From a checkpoint of a small transformer trained on Wikipedia.
Size: width 768, MLP 3072 GELU.
Training: a variant of SOAP for these matrices, 4771 steps.
Each number is 500 + 25 x the weight over its row's rms, rounded and kept within 0 to 999. Layers, rows and columns count from 0. Numbers have three digits each. The size before them is the row's rms in percent of the matrix's.

# layer 4 attention value, 768x768, rms 0.0914, rows 689-701, columns 0-255
096:465480473511450483542539487425487506542476495479524502456467515560499477498460483496528525473490482548488505512530466489546501504510489503465478531508467457475520518527522490476443497515530545481504498494486493518534529479493523507489493539499497461492498484471471499485492422545458564532519483477482542494519500500502527466515487525470461511442492465490480453507553477461516524529486501484503531522543520564527493514510533511490500515489487502490516550543509538494486499518488481484460488522489487489486534553501474509519515486493486520544521472538550516483493508464519488457531500539516481472486495467511510471452484510468525491510515494460474454519533499477477491498505491487523484487520475526469517474515456465499504508508444452487498486464493535492522531488492483
089:517479497492510536502487497506450520494467491570525518509519503476511486480483500554498467495522496490520523495562474554455507498468438487499508507469470535490503514490478486487499477503497507508475458503475479475469492485517494509482510502464495486515510524472539451504525508481429502483487542505535511438476503470486524470513529493499475493486498488506485448518481477482504503507478515496502524461518490479489536461487484481499496506492483483514470496529496526476507512490505487477500517487523503519488516555504478511480477547513520529513500478513515525458468502544470503497479480501507513493547501490501517520500504542480529457492509515494477477491504531488516500470495554522499472512465566498478485490493504491463534467507506511491486515515505512451491516498489524
090:492470476501473502471516510543501513499483521493544498492491474453531520495487497502478433456464498542500497505458482521510554502498501554508496535524497526498517484506492510506504495475517469507515514503502534485551479476539541539494536532474484453482532494441461561482488505481543487506529478488470530496485478523461471511539513523524469499498484515479509507487496472470508464496474499464493508515494522523497514476476504509515448499486535508485577537525484499523504534499505477506479517432495501496525476444478495507458516500453470528526474530487467515508509458488495485465485520500508505486499503487494503445457474458492489467474514457513479450469503528520472518476496502516481483499507488515540519493530521464520513502462505492522535510451499485500487533504510564
094:518504479498487539481493490506501499543457481467476457491483553562487519540498517493489490517489482481514534544497507506509528528491487521528485518500465528533484471517501509547460487502466496484502499501497494524550524519462490497529535482515510472502456513519504545503515511503502497539526559505488523462505465497497532510494469513456512498495489501532551507494518497497529460476479524475511472484511571542519519538500526485506512547492496474520485522518532492518512505485478508527485525500511562527498451563474504500523486530499514466525537501500501509460506529501476467503544492534483520489524476556519509490501563511500561472479504478487502497491527479513441481498534518472478520484508489486478480465495517497462484490493448459533535485544508498507489495501446538
099:501509514462458500466498505507496493478509517491516491456455526509503520513469489529525509482464514493534529452494499466489452495514529488506503512521504485471524479466508522497476489474490521486489536475486503502542503490478511494478502488480463498481515491514469504487503468502472477534514544496549500532515461501472453480503491518507478517500527494540471487442486532493542471501470505484520539473533552470490495511492516491489498464515478501496526525516546538492497483532555482516510491561531491481488494477478499509472478510467459526490523528531474472522489515487484483452482471553492498549534516486539525518472493521440520486459501511522531477501515486544518518526485531500518513520517473482501524482501542505485503441472503500446439451462523504526494491479532502
091:498474511521491501525519484458496485520486429497538484545526573490513539449496491523512538512515480524496533497532498501528504490483467482489481478441537506489540506519478498479529534485497492465497549569474463492501479512505481504522542514546509543484515511465464479497462500510505522482505510530508489472517489493538509507464503504494494476486491494537500528486479531504507530486437509480526533498477513462440508462472481512543488501482485481510504488504529487489519511536528531522475499484523476517517483518480481491485486514465515462452536522514467507510526513507509492502518493490481490492498511451513468501533447502487445510529478489480478464525539461498469504493466486517471524462514514485460480531488500501493459501544449473534529513514498485494477513497498512
093:488465485506484475518502513581516494466512512470513498514439512501488441509477501520490480479469529483523485482478523500519505501473523519452550519532555489527435477488505516523486479511571483478553500490474496511493495533539513495496537505518541509499516541511519559486544457501500502461519462521496538494535506491515536505506507503501498528505534505524519461497483481465477490476482519498482456526548506517493507479473512524502512477527541508515504477496514515490501468493521508484476536499544558521540513462490458549493493509491493487451470501495513492461505508495459483508530476475506485514491472462500434474481418502531473524462487502539487468435507527492483487529490515540477503477509476472512491472512493513523513513514476500496547518482470504500475475516478517
095:529462520494507499487503514481496520492513469515471490525483500465489519487500550481440505550488534509494512492499457523509559538532524509520496502540515498531482508493492504491516510493509525493465503516528512508531454497529491518499542557502530493540496526546488510484503494509512491519515517517492553498471510522525485502506496525478538517510505453492451525516451501441536518506550503509499521493527512492496528530529494524522491475479495504505485479470447499502508512496587504526549475503510517502479490525478478485462498479515464502488492482487484498504517534495456466485466489528528514519494511535496488495521484506500486478476504528528493484514504481494535504524515516534481520538493491516511493475498421539541512543448479487534543478484493504514484524516476518
090:507497527537514511501475535506484512502445525538477489520481523493488496491512591471529504482482499484532525499508523479494517505495505509505506452495542502457529461501499474509518495495523508484516529494486507483511457490490494470489478512503523512461476476528482523511493505462467505530489500494460528528458535474433514528501495514528510534471478499471560510496508496465503466480505482486524456512473488505509503461558519548510496528495533542542504476487536467504430456452476508509552474475544510478549537428511475491489472503504545505503524476532526516507479508535506492496496508494499549468483532470509527480464475508492500488514511473475464499514494447499505470481475489477510493503505509500477470500419526466506481551512454502504545488528476546529496492529475475
092:534551534508511473515506505549458526544471509476535564502515467452523515480495536494535498512488493498498538502529496514481468545507488487472493515513487486483480529532540461497530522482501497483526515476546491485483477455457525480523507495508465514471495471466525491455534497491482503469512478526498482486517516498523512488498484514510469532506520533465553560499515463500481504513484515491489505501516453553509515478467465503485528527510462464482510517471466500541487480507520503523468485527483542537501500498524495476489509504509489487507505509533482523520500502492515520510538487473476467488505475494540506503556474438443474493521469482528488500492508489517469464498537471449467482505501479516499449441529484492479480488499481489476481492532528499495548446497500458
091:524509502531509490494507510476476500476439519521518471522548480525499482521597493554522518496507522543483523453502496500502520499519488476521537511474477490483480516504497483493497480522496524512541515489516501458529553525504456480544510479470522485501487487526468496492510533536520480461490495474512540506509505499537497493477474523488475465462489485497524510500473535506520500499485472464495522521510504528504462512482519485490505526501496519522519485476516532511476518500501502477537498518481488485473537506497486491457482542498539500499446493528457496467494523491531510518482492518528541500505519469472488476448493512506499516528452524515477484534502539494500540546502462499478557437504502511517543489500553497556520487490465548494508493457462495507484522498513503
092:501501526450514505532510462521465542495442497461506468496496536485487504514490489452494499502486533525484534544479480510532533455460485456489533471481512489514474495494455537546490475553521487465501485493498510487490461558486513491480430488520494487476488483506508481600478497472512488513499452539514534489486473510479504524516523499514480486504505483458492513475492541485495561486491456499489526482508494487500493505452481516472494477541510528499503508529492552524453463493496469457474535508529446501507478519495503482547482495509503544482519507466496448496490486504548471487477497460509507528464508484483480483504489476509497530450476499490493476495534515523505522435483496519525491484495538505498503495508510497493522470522514544487486468541497541559486469514484453
091:475515465500501499522543499522498465458506502563480500509521520490533539475487526512462503504511485527518480539543496518518482506477525503479527494514547511498509508485485507460511480555526489517470523462436549484528507523503528454525502471484493482504535504540531546512522498465521517501548537487533490507499498479509483530497513504524529486467502477494469486505475543482517493535469486524506505547510501530519452517491534486496497514492445528459477460487510467492485484528480511530494497536496486491557507497503514493497477475492503464489509519489510494485508570492482506458500474532533513536467499514513535514481512512491501473481458506470498489467535507476492486480494501508523520494505487532515486490477501508515537528515547471520474479500553545513516465503514536
# layer 4 attention output (transposed), 768x768, rms 0.0806, rows 689-701, columns 0-255
102:501546512504480529478515500476518491504484530518451535533536490457481551486498475531453510502477566499490506510466492485481503511495473486526504514511517503534477478517472508500527465501511488501495499521479484487524468526528471494460520498480501474496519505518529505506487502468525455423491517542484464486450511490488494503486525491527465482482500511573496484490501478576470443503522504506508465475513498485462520454504479535516511465467485469508545527515448473505482461522511501516517501506530541540537500490457488501492527511534499446473540491482528508482467511537468478482473474525551535479544472494495510498563475500516512512489501502555454529475504504468493515508496506532486506506502489494518530506494519496497490513489527456484523458505468471523460466467518516
098:505526480488547487480488509519520453505466536482538520508504469535487486543474479474489508523474485471485471498466533492529453543519538501532542495480491516546484532513504496479468521501527529500492545500485528521517505485486494518447488568529514502525460486466516496521492512503542486489514454451426553545521472509534505529501476523483502535514476496525496489489529507546475478524546463459507534532539517490492430543547498497510500460513516485491506503508517498494519503502525483513530453509489495450495473526483507480520506513457509495478503533486465464515457482446510477481493506468500498538492501508496468501487507516487499499548485522508502539488515496511542502532523476512514465465479505505545535513465472496485533464482507520515495530521485533523511518527501449
100:494516551479519526480468455442455508483524486483498514476509503499539486525489543514510545528488482479502507522485479511507517521485483483479461487521486496503478557502510482501511475468502489541473483525481516525457511470480463451513508516502511493505484543526541485467461549502476502480516536484487503523492461489513503472492514526501482502488542493494514443529446534494481495507491526540515537478491498502513517499497473482503503487518474510489472477496482526473492509481482518491542490527479531502487507506467502448483401488541502473495461485528543449516497526491552507505493548520501492505482457533514492503511479523529562555507476524486481508543478528554493498491501482487537536532488496485459492545469496515496506499500535508476493481518478472514429492517474483
100:483482482498473478454523467519501523473503507511514537514523491463537452531517457525508526495491530454512538497529457523544484510545477545504488488541483469456497509548500490487514499486487519500535477498536493490475528492525517493460459479488504491521515545486453514496499499463488524475529456504454530536488520479483465484464493510518447525516485499478526470511503499528486539460467492557484509506533432471481494494514488526487447492521522487474517456528462515477535482510521514481496524515480481495517535462478509540522492497537472499495503509469485505512502512463489493505503454526509488477507497485527480521523534515477489509509465500490556522521565486475517505490448505473472517510508529492461490492525470487457484544523543552460526476486504485487482521515517489
102:479516439549556511504542508488505542481474518473460502496548508529502499519532494488471459466491547536463491567455523463504528496503518506533501512525506508486508505525501497510483514503520500502527485555467529450483522519534510491504489524536506492510477530501514506460531536500480501482512458503521495499506493518503577564449490467452525535480518530458496509520520498505461489519471507510513499505478474489509521539524472504538541533480528510521503500488487501550495503489477488532522470495489491484507520529515496533543476498550530487526522479505469530451493489493550503545479485474534482500440501507459497506466472517528542516505514461547468537494512511481531474459459471476516499491533493540458484472541448516501498538521471501507485526555449468522465533511477509
096:491474480481520483479464482482450519479492560468432449517506511544524486519471489492469506500518468499528432493522489498530526481519505481459500523516494511473523473434449516504528513515509497467469506486458517516556450483515533479464489477480521487466484476526512561517473510531479495498485483502501529540439561523503526544475508513495527490463474507473486511523492463543493462533491483518526468528514501530534445496477512518483489544454525512499470479498531483499500475478507510481507479493505492504473531500495509526520485513539501525537484476502529520507480515507497506472464505468518511470503448534501454477506552487510493508469495514502468488487432541496490502501538536522512512511491483495534540493489505518506503510485540515509532488515475515513572458461512470
101:450525482503508524485485469489502528492445500504514484485453536505510455506571485510460480516509487477451503485512488541520519540589491495492489503482470487487544537455509515486511498505536508525474510493547531495454460439496511538495500479476516484494502525532514476499482534492546518512491508482547475522481437514474474528502497511500511501504501461482485489558550545507481525531474493488522514504495519525484545530533512439485521494477514491498519541537503503471488489537483481510512510511507449533474527569507535482513497489535486504503481482484522537478491493533499511438521503470515486509496515511483570513539513510537491497521517493482524524552478490533542501487570480450534539530527487553496561524497557506480465442509511476536473496539494493467524540465500480
102:499546493493510473527490480506482482518516489515553493539495503534498472518516484502484479464498524471456456525505519435486480503510514530487497522481516523481513493467475524488492495503536482476484469525478494507536506529461487473434473440465524506481486514450541503483483484511494487496444468454464493509509535496478490508493502534504503497473536517495488470492508507523446480504472515503493442527464475463505504470492495513524467522472510517507539519506521513515449472505462466459515517468497508497493510488458484479551488528515524481490500530482519533529513527487560483491524527481432474519501484474482516502498528505479496504505531480430503522514511507486461490486473474513496517529473512472496474466527480518562515491521506523478473512495496501476488509496511509
098:484561474496509527506471522531493498492469517509466481506510509527528492477493456533497507527532512498489487509497463504493516524540475474477498520485491457463483519497478511481484494479481467526518476519462470509538484541500473506524537514495524502496499484480517481540518473490478515472468496504511448506560507524494487457491463499526526490528493500474506531488482514540478475506459507471493503527512523478504482521466503459457504514497474495490516513487451496526581570502499509464461503529504519527476488501531537544491489550470477530497496559469488492513529472484460494476468516441499478510490494489460485506468513489486499528472487520523504489446508533485485508536515508514496493484468471511489542489530520450527533537498531496538479464456501475489508504426469464
100:467469518508487531503512484475500513508513516492509459515527533534499494476551452492495527524517491510526490485512454522500471480529493490511495526522513523540499488531487551502460512509527489527507497513500498496526483514498484549464510522468540494552468501520505524509461507514528505514482497470454505470494454479505476518499486505518504497494509462520510504491513533456503470504512467532492528520465492506525507489486531499469504506474509508497530487468526488492486524499552483524485515471507503507484512509508498526460547494539476532524524515514530502485541499469524505527517512530509510526515504470501494467486475508515517482480525495534514496523527445497540461515471537503504528495512485505494496520514504501553494492498527473474501476496504469505522496529500496
097:495522503453514495505515527517511469484530489492487541489512559472455515487425520513489483514537509486483514472527508501458545514480502499465476494499526493517496491541500516491496506483526500513483490549496522521483477510487490489515483520494513537489566502468510536488500513505482472523468458518491477501503453496513501506539515474540499490519512508501481468475501471534517512512484518528482487494500514477496560522497528527497505464499483498486490506528495514458527553462494487484480530496508490478513426497521536533434478480513481501505489476496565498479518515527504504507444531513498478533506497516529496473535502529495518484517487501512498513458470499446466503497459468501482448517489483494486527507442503520481496510478500449506538465512474501507449500483505523
097:508487457508545474491506552481490477478535482515504519476509470515452506470512472515517499488542461474534506501500553509455472532502509494521492546479494450487558506540525508483529485489470528522508524532528520521481567482493495531529545504496495513541464545520510479503464496459513432482465509507510496557492518501554518469501479508470492500519503527493497498504479503482508463476452512486537489530508510502520474497479478499503495513513528514497525534486531519510536463512506483484477482477480490479524522537479503480491501510479509501513505506547500492476509476495507535516515488502510473515539540496502507505496508436495489483481517429472482504527449504513513515543524465510478528503527496480492468509465515512422477471462475496491527478485500485456473494526481514
100:535490528492519518487493505465477484495456493448515538491474488511480495492514485498518497479500505520482483481525481463503478500482513524446487456502449511464543500491522561478527514491492502514481477462533500548492431496500462527505541522530474491513493483516546440518505506512462478515442493565472465486506539511483490536480484525483536510539522487483486493480522433456486469489511470494489529516477495431508526475457476484503480472511533505482474551500526512503474508474530507492508546486470522489503494501495537499490536510507493506566492498477500482487498434535502483513462577503477508479480502519488529485514501503458474495494534501471546505468491517488511534467477497496517461536489462508506485499512493521547476530472505481498470477466444488508479515514482493